{
  "vocab_size": 8192,
  "hidden_act": "swiglu",
  "parallel_block": false,
  "schedule": "wsd",
  "doc_mask": true
}
Each number is 500 + 25 x the weight over its row's rms, rounded and kept within 0 to 999. Layers, rows and columns count from 0. Numbers have three digits each. The size before them is the row's rms in percent of the matrix's.

# o: layer 5 attention output (transposed), 320x320, rms 0.0437, rows 39-63,103-127,166-191,230-255,294-319, columns 240-319
# v: layer 5 attention value, 64x320, rms 0.0424, rows 39-63, columns 240-319
# gate: layer 5 MLP gate, 640x320, rms 0.0607, rows 0-3, columns 240-319
# up: layer 5 MLP up, 640x320, rms 0.0557, rows 0-2, columns 240-319
# down: layer 5 MLP down (transposed), 640x320, rms 0.0528, rows 0-2, columns 240-319
o166 107:515521498526529533516519511532488494488529474485522536493504493522508504557534538492530459480449500513479500516468474477532484516499531541458480503493524456494500492516484546508488523500474493488527516461489520528487497482482491505498498487
o230 097:493501542549507460520505508503506512453468488469495501543510466496503494472489479510538495457499507523517518490505473492497473479500508512437504478506532442556452525511525505503509478512495542438513510515530465527557486477487509481490519452
o294 117:508482501527540534505496493508507505488495481504521531507509463512521482520503551501523465492476522512487525502503534498548485486515510489487499514518560472510509492520495532505508504514493521471480501522515525525437507499503474496493523492
v39 094:546500563532521503464518511506472470497478467505527502467531542457511538540522459477492514511495496463550508487492430453509485516496466485495528479491484523520508535501525527494560510508494463498452398489461529494496431474465496515518486472
o39 100:484497449515470488487496518499489488503547482483473532496507515505519480488503518499492498514504500525457486530460534539522512499527488480516514482506502507475466469496484513529477486497506540483525572514492453506539569513535501496498507479
o103 086:525556488496511463497509504483501491454453496520484542514514502451496515521533482490493511522490464503509481519490516541497537506489491450485535465514498512554480545522506483506511520523481494523521524549523486532511515509506500518476499488
o167 103:540499535510494476482543510494502511524553501524505504492531471528518489472501486457491497507501484524500520475513547466486492493483474497517477510485487517500513527476506517505511537509485527503453434491497518471542501518487507518534501522
o231 082:483543519514508451546508508516506491506524476486490522527524533509473521486549494524450544511490473523526493463506528465503512532476539484508478511476474495517521504513487516478479507482530495511494496505501468517517457501474500479491499477
o295 116:510546567484512527502495496473482511509558509482484475458508494504460502524497474468512470501486494509489496468507491467497510497458482488521479538462474493485477548483456473487501498501504490513494475441518537451539499527484503514548502541
v40 104:526481490508528531514472503484529502532464549489449503496495502449453528529521460449491506494488509583535491493501495541460520466493461484521517467450479492527498466477503473500531500485502469521450491478497462549505465472529492546496486526
o40 106:510508489544468491509536481478494523458505470527548501488502499524552514500476521509528484504500466500515509498477464546498463515455515519453472473521508499511479499482510527478474497483510517487533530512487497476500517486495527505511476496
o104 100:470490499514444445528529450483519510450485501529523492494488493467489545505481514520530514482445477498508467481486488530497497519512513557477488481504487476514490510519532475493481468509538495465534501498483456476471489462553518519469494470
o168 104:487485500498487501499546515492461496496505526481489583480543471509469477439468487497495507490519495493518484552521508502531507507559495502548550529524533470482504529501475454510507542511509473487533548471501486542504523517501478460473532517
o232 107:502494519488521553508531465518506466513508453487488478487511537452476535508517508477502544498477479493487495525513493507519468530483566508521516466526496500481512478461489475543499489499513460502548560490523500500525478486478490484491502528
o296 131:469507520510517521542532525508457493511535548491509562458500473506435475543491469462479495444546530487486490518489494489528544488535491490510525514523514459502515473471508450505488521509500473517483541492522487507531530509507478482473539540
v41 098:472499507527500461486505494519502523523467481518473506569512509509470498465493508471509494526457505498561516470459498528508490480491511508457484513556492501517482495451525467514537530515529495527544535531519488537487506496517505468485491514
o41 092:491544524486507527532497489476477509485534515486493483446543482515511489492475485530482483521549536506506500517521485505504490506514469479535562484452453521494523490484469527513537467475473505468432515502498502508489493545486479528498531482
o105 116:514479502509500487552542506511489485503517518497489512533525493509485492469495497499508492534456565494504536529505502508494514553464505508480533528484455483517498503503496495477494510494501526511512533492499503471514484494503485477546515485
o169 096:476483470520503423495494493515520452516461458498520475529473486464521504434481524497484465512473484475489476483460514471493541481519512479474522451559489506492465493492511535548524488501499542514504521505515488486500501483529513470525518461
o233 116:500491455518473467523508487502480482523509491500527513493455551507498508497501547503478439545478526490473515455464516487446532494484477489513480478501497505500503480500471538500484467505490466516486456438509496501454522507504510507531510519
o297 102:460505513534460487480487503515501432531489483465511481551462501463486510475516566521472466540502487479479502502470494497493508438481518504464512478505465514511466452477550535506488519544480490534529510493514497489450497469501498509521490471
v42 090:488524503503510581457491550469459492516485470530470493534505540513501464488522474433443512531475514521453496475484484515485516500499498503482479502491494496483545472488493514506484533490500461549495493525494547518495497483496491544484479551
o42 094:483489500541482482535511470505507523528527413526522502501498456486521489529493520531490507493515537471508502528510494469505497493490498477483513519514493497473496518476528526507481478526513477502502513529472481506491511487472492466506502477
o106 100:510520485521498509487497522478516489508468488548505561504494507505523468473537524519484469478476537490509503514446482477512482536553486520521486509462475520484511539527531504472517541518481494544470491499534494513445506447484531482542491526
o170 085:501499475530514488544538528480488493469467500530503528492500466490519501456505517490480484513446492485512488468486499509517502472524474512504491498493510506495485510503527485494487504541512534519508473540509475490501511544527514473552482474
o234 107:517502511536541498481529525490497493484584478473507505461503521508519553504519506495493529527492489487498516491519502501521500447544509538501461510473473515482519516539530499500509519539525458524460497474488481475477479531474518523551459485
o298 097:532502486522481476524506522466501468480507494485503513505480486494507489490514514488493507536460436504477461503508491524468500460484507491507471477482475485521506500508556469490494467504537480516531469525527481470511520506516526509490462507
v43 097:479510482536473487465474516496496543528471486505490472502507480508503513453510532490505491478474503462510481492482495577532450509506543457512523536492500504485541541504462479510514478483462556467532499484538551511473499486490510473504503485
o43 097:514499550488516472497492495528485496492505494499494509480505504509470481513536504530510515485513458478535506483536519492506506484553476546517468487522486523503529491517461510509456469531517454518506472501454487496492480545452480508494507492
o107 098:518467467514502465465523482556514520472522512503548525472529485529516458485498518478486462448516513516518470495501487508475516505503475465493504518510528515505466479524517534470481503512518503521507518495490498526479480553500509467497551490
o171 098:476508451469462496492495537521536498516443487473504481507487552512477470466501477478467509493492510501525479526549477515490511500460530499495524514516503482510477453517541486497479474504529494540507500525501523533518514461532512497458536474
o235 110:469518491472497481521498450496567465500456478523489515523508501537518485444465470476510488507487488503512462522517469508468479491453454464505516493492534492478495477485497497473508478471541518498452513540503496521497454470551466504500529517
o299 102:485492448508483522454482517464531513510485530506503488490489547538485465460492454467475498493523534504503509520502483516509466501472531480521524530472501446520468517519537520499496508482503514543500505508545509530476505456528514459536523469
v44 095:471523466488478514487493491504475518499490541498451500438539519480462466511480458535481477532484495509552522503456515491512491475513550471512519517534529457476472460520513505490505495487529492528473501483481484471483570504547526511487470532
o44 095:513462535532497471538523494503493465522503488500533495505484496520513485500514524463506523491548530501463462459494467468515488518498487497486491495512498529516534466473526496519444532504483498506534501494492497487486504486520501472510525510
o108 101:470494529521498504510460534491486498472485507463530449532465497495519536486473474458555519516510488493516494512537485488509515524488543490478469481543520498533524532478518507508442474498487499493518499495474488489517491453528456484509476484
o172 098:515485521456485507514472493477536467488487493506524511485498525442452530522485496528493504529463467498545505526479507475502531499542477470490509516519470502488505537505560506512492480515488472500517530505512477482495497491504475469510513474
o236 113:499483538497504529492518545504513471486502469529506513501469556471492528541524545479445486508422510502490557486527490490505561558490514525526461505509504479477474512527514517521476456496457442515516465497502470532503512532497488492516487475
o300 095:493501511476488531485511556495514483502511499484487517504526513471484562550510471543479533478466492490486503515508505481492536463509471481497517541488479483448514499533515548507525458497487469521518493481515466489471526525525520490488491494
v45 091:463498470503501483459521492496548545489517523523473533488457470500476472542497507521493492479511485472523545587527468481538505532494516490532502524509519492499471503524497567534456501491491504527506492502497503458518526447519523505508449486
o45 103:566531542484508476521488508493490481529468485492525520499518512491535531473507529480497519504515547543462497477501506530492444482521524524496457517506484520535528449491518456492502548494503489481491492512486495487492532544463472491478513508
o109 111:473513506511478491456465542535475500478523507470488484509501488497518478505475485491478493513487455494481479472515492505489517483521512438511492478513508507485523508489499501499492533524532478456494500467478502457502504566497494478502453519
o173 092:459496547472489509505511465492481489502509548529474555489482500496452503494464493510516543487580473509524510530493454513507495459509493505490524512493470511502489533514487494498500446504496502524508557505514518506494457449495478493517500485
o237 097:492476530449499492523496514537503475485506515512476496501494520471488488524508432465498488493540530481469499548502521482499502460444526499484510432535493496509491508522507522505510460474493475499502505465519516511510497499517517523486486512
o301 093:428477497458507526488504494486490497476507556516476509501473495519481520521461470518495524477516494505522522527515452495489496483493498514479529514492500475455484535572497516537501477497504472520519518477511501536492503449499515485508499463
v46 101:512509451508483503504489516501469539481496530480468447505541502524522520498482477519478494457496504506483525533502507514467504526500513478499492494422491474517500520519517494523476461558469546515486509488481516554557501501503485503519546518
o46 101:506470523507511465494458490481550481500467503520510508479484515477517524516502509477519511515482470495540513486512484462507488490490499489501495530516512500463527483530499479481511493447494460548497465490568508483446444498487478482516528511
o110 093:464466517493466503495512495488491499535512485498525499488471475528550531494481521507493527503469529473524496511484531480518478480493483525513516487492505509454495472509494522488481481467495513484477524475526484496492475473494489521474514521
o174 106:475480465486511463503519509510508530519475544505469524480475502542505519460520520495462504507509498490521459471530496511473521515533542552511509445497531522527487479517452500548470509509513460493472477499473505568502558511497477457507454494
o238 103:474472504514473507483506533523491486499527504475502506496465525484502504499554524513481531501497502504516508516527436497502498468517480554498502450528502525513495511521502504499446508446491525462490511444496496520531496508509487482482489471
o302 103:461497444503486451525527507544497505512485540499482508488522514539542491456500506492462519498500509510500481463537516515503519500539505550511545460502517497540494510525518511573473520528520498450501484544476516572523539541503511465522477488
v47 101:536587508507462515498540487505494456520409511492503513518492528459525499540509487522466479511479523462508480495509458469496479525448500535489517504482493490515488544441508472464463454480493498454448489524519522489495463503519500501512536492
o47 100:477466479484549482488512518501483499478518463457480483502503479502507494488483504492518513496495489490485503478474493530518566512521457497483508549511492510474502496531489509518508503532530495521528496515482481511500497514522505503450500503
o111 098:497529498510488526491516475488510487481526462516507529494475486522491512491508489478521508477518500479492488476471522555452526520499437486478510515498492553531523465519461534524508520495498534488520504546517451545498520528523530467454500496
o175 102:537533506498471504497498503511521505521491540532498482478542511478483501460497507482444512487498517507485527493493553517502463513501485546527511529499479512522486484511501442491477470517545534526500478474524505471528466542493444490489510531
o239 091:487497520521476516444524491535515516501502498473456473501486493526524470484476460541463475472508490487492497497463480527462501536498471504514496495503483507508501497521484429523456488520509524503516534508510465523508509533497506528434539500
o303 106:529568492521491459487526496488497496508494540526492494476517515434510510497495490488471474538514489517482477507524553484488504521486510539516474492525480507536516514453493445524461495465503511512518450485522510461542504536505481491508510554
v48 102:507476508491498509487513489524462521529533504463561545513466494519462528492458532501494528474498531548434487485494488543500471520518508461503531534554499440526455540465549490491543483464485514483523502499496535508553512516483541507489450521
o48 092:476533533478495499517450529455467491466503501510496482518494547466490493535497461509508506480500470478535478488506509499523506484487505493484451498477483496456504575538439530506473501528548491474477555498485433510502492478465438489477447484
o112 102:513506478467526494521477475452515506478497520488489513491492478474548486507514511471496446526529499504491445463497513514513472475486514482446483525492503509480463501495500516507526512515540567506449518516520465509518491524515515466477503500
o176 097:522524500507499503526500528517500500505472470509527533517514520469532533515470515521494518497522499484499512545513545500529504520510523468515507497518532489518506462453547489511442512508502496511568486548495511478528487502512515464490528471
o240 091:524475488527526501493519491452459490522485517519526496541515532459509490456484508495500466495487478470516494503516510530506469515499524489447474514478518479487543499483519492536510489544542485476502533505535535432523467526466477511473518518
o304 115:518509507518513532477500513476520518493483473511529559509516512533541508505481530503500517497498501502477510509517515498495473552500525487492505505506514472549499447453542515467466480491476511554494491519461513519510494506515488483462526506
v49 103:483518489491541510523483504524466499510458536517476473483495534501535527482493520477524479483512476538530508472503472447531479518471511506464449481524509497508490551531486494438500456488480515505464470487547513495470487474486508488497469546
o49 098:493511521485481530487523553463512475480556458476486525490495507537494474511509496523487503514466507535499455530484509545487528482506515519572521497501516467524482495457498492506489502505539482457514469503474502506538531534490529503458525474
o113 092:492490501522501508493553477504470524516519520479452541470474500555500473493499531508533533477516509473527543506523460522446523503527476546520505497529525509542482476519434568486526496522491493504431503537499475499538466522524535507538481517
o177 096:521519500501504473483485500555484490539489498550526511503477486499534514527492489484479544490487470493480498521485518493498507519469486540514495503483458505492516465518517522468504470521510504478482531479518526443492466512471485543525523511
o241 091:497486482567478490453467522500474531528446500529500501507490462511550502458495519490522485530467514470556518461516493533526521534485462489496535506507522501487496479539481460482472481482531575491482493519459498487517495512534503487506530483
o305 108:457511494487504497496501479535535494496460534525467502482514530499555536483501504495496538507521485530497515474492503485516477530484496531485468501485481471468507487494504497461503469535461519510511531507504513512465494482491489514548503518
v50 110:510516520486499521463497543514514472479513510478508522459512504527499476490541518515491487489542494462512493517533445552490495457520510484504501466493485508476511503487466499500453500527485525471494460473504512486510470503501481525472494512
o50 095:507484455524518481495459487526529487517503463475518490532513498483471551494514489497488499497466497502487481503485541467507542533511489480513489563509526506485443471518512489439508516485471470521495468529509500500470519533532478486513526497
o114 098:492475478453488504498454507493503468487506505457517549510513515501456535504522526500496498492502449465488475555526524496541524508540520482482504498500492512499495493516512514458461503445539440507499485520469532503514469505490501539490523538
o178 099:513512496486507498499518485475518513514529481509468514463506524531540479533508523461459517497478553495524517487497502513488494484487509501520471534435503482492492441458539575482507488514544493525514418475454532514528512504478523563539508502
o242 096:457513487493479463477483511473508496500496528554453471500488479524527466410483482522514473492511510492536486525482531510518517513518510520529489515500507469460495511467518466479504517497504518523508469523498510489510519479499523491466517477
o306 127:505492486482480503512496452486527504489517495524457482462539485492550458495472495501500513510465525530538510481500501516497474488507526505516472546440500479477489512511516495494532492506499521479533478483490562532514542520452512566557514502
v51 108:492516512435509540546509479476521511476496472509540515457479553449501485503489505492540492553519495501489552495542482464449476517471568482539490500531497484510539470487458523529487524477472488467465492501515546494509451503539541546491507523
o51 098:505465480502498495510554492497492495501488533473535482522472485503485545512483527472494476519538479497465485470467525492483494454505466492479458499502553520524488502534476472501486481529524510466547491498440486537498568468507485475478452511
o115 100:462477480515517472500508424505484529486461483513493496548483478455547526565469503436497493518483464517494477504443491516485498474499493511505498510476524484500492502531501462487507511511463492501521506495495471526495530463516528508522467489
o179 097:483503499455481515471475501505478515531524490505515496527530501505522467500483461506509552506501501516524485506484462491459450505525478505515539513508485513469526558450519491482459479504494501508510477534525487478484499535491531524479522483
o243 095:493509474455506493441506473546494490524507509491486494531521501460526537522506500526494548490505471542490529468493502494534525490529501480468471503511506507471519506513518503543496469505492465529523471494487517545473515491519509524546464544
o307 121:466510476442485544498480552495463513514538464494507547487521500495530480548486464485524526479483504517518482487474455501436473507479491522552524517510474500463533535484505505472496490509507488542486509484527508479467471532496506507504544493
v52 091:517483505547549467474493525512525507515517453475530461479506488567502500497435490500511511522490491471459544456477478510496542482503473475505488483516492525504501483508492516500497491482485504481471511505502482509516504523487525505522520498
o52 109:548542487496448499528507523456519474514457512512445548531526519474500545498505511506484512512500486509502492519513476523490496512470572520481497508501492506533465534527498472487499516538535476499515504507515531483513490532473476528501506500
o116 103:548510512504475505487515504482521516484494496485452530531514511508504511488496521500496539543522481518466515526510518504479523539516456506516514512558498503539502481506485513485509543536536535484501441501489514511523513533478478524503484479
o180 102:550497465506522554539519517512496530464550473507489486489520487562443541481507487493514494510524455526482522504476508511510504528540510532527505484467479486455505496508470545476507477513512518507488557456445490521451516473457514503546516513
o244 107:517476498516508476499483509515487532464506471513485495485518426530531519469482481509493519487514468487516503481546523510510474509523522507505506489529513477520501512534448475490502494499520571504491545490531508499508529481510465510480485475
o308 087:530495456520510511538499459516466520442514501520505506485501452497479507481502514471517485534522475492487483507468503497481504524616494532514477486513496521475499506517511489521529485497525501498514564513466491548476535438478496514499531455
v53 109:498523455544491506517498489484506497476461506498519465467512541479535471513516462489507478485516471514508551523503518468506485481542516471478498515465503496495531456475511506515490537527490485491556506501484469489492480478527450483492507509
o53 089:555506514486484508521514534507489511524517498491487504516516497534486524488454515490498516454532472474504484471512495487466513512497499520487514516510486463478519528491509461500521445494548509490501500503467539504484495536534526490524514474
o117 103:532511486507533522510516488527482530513499486495499478500470465472528490514457513470512499491523463508501497537491486537493523473474508524528497478458464456524516481500535485523546508527490503510506493491509464499489497497530510505538511502
o181 102:462499481486511498465536532468469518507459542485463543439515521480532486526510486530494456503506491504474518487464449497478503477545544505523479501496472477448480475517513521513530487488530484481509547457498504519514527520510468522515526527
o245 096:500452462508515493482521509502504521479437507440465473511502490515522509494507529515536509483552450496543539518484452533487509505545496538537510493518538467477488501500495482468477512476476498506486533510513499505497496487508480504510544495
o309 118:483471473524509487456492518525495464503470489527507495484504496470522483524489489521506484492501485494516484456468444497481535448539520496501482457548542552444486477543527539496490525512490524517520524525509472492481506482510438544513530524
v54 092:494463465494512498506500471472561510496469536504482488462500490492505521528474511502485495485508492508473496462461514495526523476509488464519491516447501495509518495521488482506515521483537506488475495466524537492500527493501492463505518478
o54 086:509490507486470493486528480536478495526502465484463499536483529517520481479521528501505534521506508480528493514538443527487493528502500544492553498526491519486504494476528489526467466508485507550538465557516501456509437528484518511543517518
o118 099:509477507497496508530527497544521495495544490491516491505470464487506500487493496478508507476549486493520486477472535502469500487533422489536475531530537496448529472507495486504482541522497546524509468516494512466500531496500508462506536469
o182 096:528504506502468530490523471459488518468538538493504481491530549490484466533486499526513509518508439542522504497494485511525497467476497471534488491448500485469486481509473485491540473491526479478466513468518501507514499463493506485492529508
o246 116:470497520507478519527483468518505511475504506512506475508476492498553465423465500506526491476554458519549517478509517504500489528515484467524480490498457467484459533496457505448476503511501560503530517516514502477468481476510494491493516482
o310 099:518471511525509486461495463488541545517478561525501498459513509502461471468504495514506525508528475523520487526502498483530529483518487467502488511493524505486463530529418465531528504499537497449486508514534547517508516458476518439490529479
v55 088:504478487507504496500516475492484489494494520469488497519500521511475472486499471500485485494465489458488551443528516546541505528499497510492505510544518529541515476507483491515490507499462510487501546463501484551501482447492532505515535490
o55 092:514472485502527519503477492477479527512483507555503503467479499487491502487520507540497484494481537491541512487448499471463455496480480475499458533490529463517461529519505518511488498514556522477467428494484526502507492495519475449487497519
o119 105:508460544532477540539497489536454467534536510518496448513471447535461516512477519490494493510479498487473514529488496462496493484538555513511501509514452487461496510541491496469503494508465474522501492484513537470533498519515474487527507516
o183 098:516454460475504488450455491559501481474468534539505533485507465512541503499511513462528538501462523493483479509491518502503504449535489493469491497509530463504494517503518519502467522514523507500554480515537498497517489532497499513506514492
o247 117:505515486492479491447528562505483480531491496506514474512496525478468491526520555474476510476471531511459500530497562518486508479479483500489455515476528454497517467490532502529482464480451444501521505477500480503555492561455517512541504528
o311 092:524459485473463492497496494527491442485491495551502518487446492510533496545546540512517556488485478517458501472511508532484514449505515470465489499482480447493528470502554495495483499515519502522507464523536504490541504498491526534534535533
v56 106:516487500470516510555515507461523531515489478496538483520490443460476519490502477520507505490492525495509497523500449502486481494520532497502505506520510602491529524467522540496514524527522493510487484478512475476525514484522470525476516541
o56 106:531512545513489505489514532499475535506516482487470468490540504477529468455498528498459496504500535500461526477509563520518544481497504482538481538500503482488532503478495505525511491528546520489479514495498526512517499538499501498471507476
o120 110:520478511507505479459455537477463493490524510428507487524530504502496467448461490495497522521474504478476525499506503499527535510524520505561472465484552507492446539494486497537487481532510528525482504479488514487517516508541453516500512500
o184 094:482484485490526470543528491518545473519488519474485513516488498495482494514495478513524478488503494499490487477473434483503458529545488553487498490484532482499484490512502511511505475439469516520490533490518515522481516504478500533504480513
o248 110:492453521524553524510493497500509445522533485497540500482500502493523506505489504489483498531531529485483520485517501451500518501524530531519469484446523478452482485506507521501499519479498498502476500503499524483477494510491482533497513548
o312 112:452480462493494475569487504508501452498480495438522510509482458508501510472517458525534525485502493513541490483470419520515468499524519562518509511455517484515516505505522496505525488502472489474486499506532467524488485522478523551502466495
v57 091:478522500487531457525494458450474436538515474514499476534474478466537474493506520521526485521519476506520531461506534506478519493503466498465518486465508498477501485486464471544456482473465546476426497566461520508501484506520507484487468521
o57 084:526495444499492462457487500524512514480466546448482477536540512506487486512500499453518493489454511463496487521530488522467506507522539495538516520519461451531538507546483497501556524511509467518489514492518525460504498509501507526497538485
o121 101:516466476502515498530519486521551468501529485460517502502515509523473500473480457482520484490490521515525539524500480474496484513429483517513549456499532511520513520465513525460521521512492466481556513508499534506461494533453519499441510472
o185 092:469538509512465547487477545475484538519539503469491468505528519476480499537489479479472502489519522521507497528521517518504490526510500539506484497496470511481472450506470494494529468531498431484487465481483537532504506517505470475544502514
o249 102:462466553453496530503418485490495497532514502501435496517524483545475483439512467500498487493511509470526494521507462476462487509535495515485492491488490499505483510485465516490492507476454467526496473539526569503429521497510490491472494502
o313 098:485516504490559492507507467495505513510484525547482506490500497485518537490469485475526504520522542490536503519525532468504526534544481511473460511528516544496444511475438489534509476447487500459489473513452510552503501497515473433531496504
v58 100:460528446534470475524485491456480509506517451545455439539510494503505495500495538504511467467499508467464512514505502473509504518518523458510454474480505495473495473470491523488508524533532528507510532494498502502495504527526482517507465505
o58 098:530497514478541513490503513571507505508513533434500484480526544520497492482511499493465535510471484491472496499538525488483521500540507500559534557484530500474539484542476477534505509522492463519468460522513518499474490523499479479515528495
o122 104:500493468484497490481486534493487499491517506461512491467536549480471496492512504495482501514491499459488502510516516527521513513531487460569469530517530476462529495495482480487486512535525465516450476458488515488484512514494511465471514458
o186 089:462517510476444504478458521489526529530485508463538490467505490452516519499514450545466494535474496518549481474527460469496486464442488506463486507472483530456518507516443541480505519497504485500479496491569514487507532469530473483506489541
o250 096:492497481505473522496517507493464515494477543489490449552524543482514484507501456480475482506479538471496467494502464487482490460497472505502512471503453483473518509512495511465501512490502477459463489464498481521521519483549510489498486509
o314 115:451503512481485503467474536442552498558478495492488457500520493490546533491503459524458524480487545509512503493495501495508487483445493484446518499505514510429498502522493584485498524477489523460478488500532512524469509484563487465504498461
v59 090:503468533504461548460479480474464462474536506508459526482530515471487430480512464511477496474510505405501490486503486517566498520494516521501503514497515520498527483536506525491497492509507486510529522519502521480530458510526498517519532475
o59 081:508485463507529508496507475543507543538483481521506488486478485514484499498506523506483489508530548512478510483503518460511458480486500495503465548480523513490485447453498493530487533500493510513488493487514516510460508520550480452515501508
o123 088:521515509535539509508475541460473484506477523451517477492479489538458554512495530508489491531502486481503475536487485505525504507504570493483498480511489480459480510500505471466481461482502467521514480470466518482488492503476478489514466525
o187 094:512506540467502489519471459538523528511451498511505531460507473502526488494491508497518492472478508521546517490469502481511471505545517469506505515531509494521523525493543515503482511514517503464505448567486489475528513544518497526484490510
o251 111:495520512468546507486474518493470472518509499471510522479484538475470512550502560512465491504475474496462516526445499485509522522520523529520492520497481467481493498499511527525506490498497456499483469475464488461490527547464490511534459520
o315 091:546483518461493495526488509523487482506503463483507497508499503462513499504510509521513516463497490518511504499513482542495465474499523479502518491477466457501531524533524499478516487502509470473527479513505490455537535555481566547494474503
v60 105:497502521520513528458468498497507558456463543500509480524497497445459486442513543468441478459522509479532520485522490494490520512505522512519498517517493471501475540526495460478549502481489530492500499460507469514498494498486496451454459522
o60 087:497498529498520496532509517509494467512513492543475508485508505525519509485488447568516523507431486506521467520483494468491522513511468523522518496530499497531526494492528525500442540518484497508524487512474556495517520525494521531513535495
o124 102:499505513518500521453496510528490509494478537506515499499484474527519536489482492537503472457471504474517449528454490469513556487573494512517464510512501469531480522555505536484493491476505509528463487523466467495519506469535499517523521486
o188 094:528484467547467483529513513515480514453516491512494490466508470520478475485541534462476515535486476471464486482501503526540522469505466496509475506491519499512539482524552498500505538554550501495484509554523530523517501537459505507478550507
o252 089:552514483542462462465502515457516547533479482506541506503525456518490476492477512518504502495493474484498481513520511531517500469495489485530462509512470539498460465521500502530484513535536516534443529539447482521545508531451541515466510481
o316 117:531501490520444502498481498485513500460518541506494461457504502496471476515492516481482527520503439518471508491502527490517505487467484490490465526432503472479499534508534505485506512528505527511475503515568530502496499518482484498499520515
v61 107:490521514465508514512467531541485519487518525491493463446517474459480550525483523498488486509514519459508510481516532463470484509503497492495489476454512527530529520546537477485471486485522438429476481523493501544525507502480494503459463459
o61 092:489463472510506505517512495500500455493485484478507523502472499524519490494492493520528500480526487554483528531507448501521517513490490542508517464524477493479501494456470506464517507479454523493525534505511488497498489484519523514565519490
o125 093:493498528504522473512502513536493512499533484516516509537505445492502512473467458505529538501497510539499539516545500521536524462497489539508553460507518477471498515456474521482503533474443493492536501497519509484474521479516441503508482486
o189 107:506499512525524501476526510458494482508502485460489513479510480514503509485463509486507502490544506508468512493479500498469505430481518517471495483483489536546508540494548519517508496535532479516518456456510539479521516548501508486531542533
o253 110:476484501502506482460509512501490531477475501498491504478513504506492514445483448505505504493549495472513519500506503517479475455501478512475525477536513540508517514485503484471451479539458505498524486471528498515509528498530491482558579478
o317 108:449556524547552530490500520464511503477522500452487514488515490485469522498491516502506448489491520472504504488458513485488540458459501474481491513510509577547515559519493495505490498542516527496517457459517555482511483552514482510520544537
v62 110:470493503499519477464475496510481458456539486514504489507526507465521477502479545497433478517481494520462466474504451549485527508505490507533527534473496505486513526540506466535473557495477529486540485524455546541500501518511522488490492508
o62 103:458485496513463519499548521460542524534501468489502481500487492547448507496510510510507508487528491455516521493529537452504518531494513511475488495547493483448524486442520531441492445489496513522504496482494515466483474475464538490555500477
o126 108:519511518551514503481488497460480516501507486512467477480497497563512537503481522490513578540514506498538512467484492486489525520469454496514516515523530508506484519472508494503499485492479496492511474489530482536472501523483507519548497478
o190 095:555533476494511517533506493513525498548450507459472451495510495498524466488506471477504464483454479548505496490474508515511493540506510495472492520488522516542471495516497465487503514506515520491500464551502531553534509488532482496452464498
o254 096:529499443522508502508513508515481475521529541472464511484478491551504500476514480510477523492488471498533509503523493495497467548521530496503554522480488533485508528529477515484510517464521480511466514539497499500479516513536452552501467522
o318 125:607540473493512489547464485528493502516482520475496449506502478482505490482486482464507479522476459519522499517475502556508486528513483525513464512468529506522503543519467459506514509512491507479503506526536478502517472504485483499437449515
v63 112:495495505508501512491497536480497520516516549489509460502504503482535504483538508522464507508559488464498477436495483488502508458478445472520525493506477564508493509524452537463489440415481499490532499503473512501543535468490466487534467479
o63 097:518496486540503498510477511500542496499482461481467526547518494478496504474472531497521514471462504526498483524499489506469495527444558513493434501510482467512496497518507507540500553550570504523513566511497493478484440484509490519481540476
o127 095:510450481534515531484477504494525484465504430493499543480488467483498520522513506508505529521523491463500499485471519517504525503495489515498506480462494501489520518481524511543504517544507451463480525522494453492515517509492499505468491557
o191 101:486503459498500508523503499529500507480522537531476508472554519530484507525526534495532489485540516550489540476477496514515484498551465534515493470503498462516503520489488473474525493503483496493471474502499499507556471492493444488503505533
o255 095:501483540521479473438472469536466477474489528503491495502525495507516490470473453507487538515500512518548523513494494546545465486517500516483502486523486492505528501472477494538491483482496480499521521539549437502498498497470477450486500483
o319 121:525476529476522521495507466517527484470536565541501496419499497525501474560493472476542512507537525554498514476510501499499492512538483522516519495475532425511462514476482533464510461473478524492480483511535517522524516518488473476546473485
gate0 127:482510513517520499494507484426530514520461495485511492486538530495480494521501536489488484483470491522532475512551513501486468497493496467458516508508480485512532488455527482499530558533514484501501492503507510498530496520521489532535546531
up0 106:474501525477479487500482502499515509479498504485487480512505520506516506469541467487470480478474483510467485521490523557548533487496456484496515473525484471522519457494514482468485498541494501483525480495503519515485466498485519510500533469
down0 099:525497478474491484532525507478491488500503542521481466518514517530498469489525506521554522483472540479478514500470471540516501515496448435482522493485467497503526494521551521494483478533522493507544502483529497498488528518550497498505500521
gate1 107:522498514572520522484487510468534518532472466515479504487499490584490495484476571471464484526457503502489533508483491517457538522490518533472470510466483492469471462492549469517539502511541507521511540506497551563474533524507516475495469462
up1 103:511523561488515491478490507491515509490496465464456516480505492512518483491489513499506492490479511541530508504513523502485479491463508486492478516429520543504492496474495480548448531493547516492516504502469533515449505536461452480476478430
down1 103:490490427487495515510482450529520495515467515532515524532544469529534551480507528491501526486499511494500524469513541521476545518477516499488507481504516526499506513541488471485510468521484516538510504495503462479488515447486524494486517509
gate2 100:480462496518524506502477509540495550495494523504511495491496484510521472500498450503507516511515504496526478451465472519460503462506511541494493462490502470500507476505457503509529492504476508469495520540506507494500473511476466500519520496
up2 097:556506556490449490508501474469516514492533512544481473483467498510495560525463512507516493538522482536515480468477486511484468499481521541500493473445528557465503506451512502513526516506471506499503524482510515492493463458479515516527533487
down2 098:453490469491513478481511489510486496492437486449498478501543497529459467500510503494460488506507487461500525511534498488525469482504518485504490519528456523532448503516508492509527472510504501509467485484458504510529574533537498503480449495
gate3 075:527506448526473547479476478498482496481508475509493471544529527537482506549473520497482482487496480526518540496462509520494532538507511486505529499506494501524478484500492507454542480512475532543460571495506501535440496507505533538513519500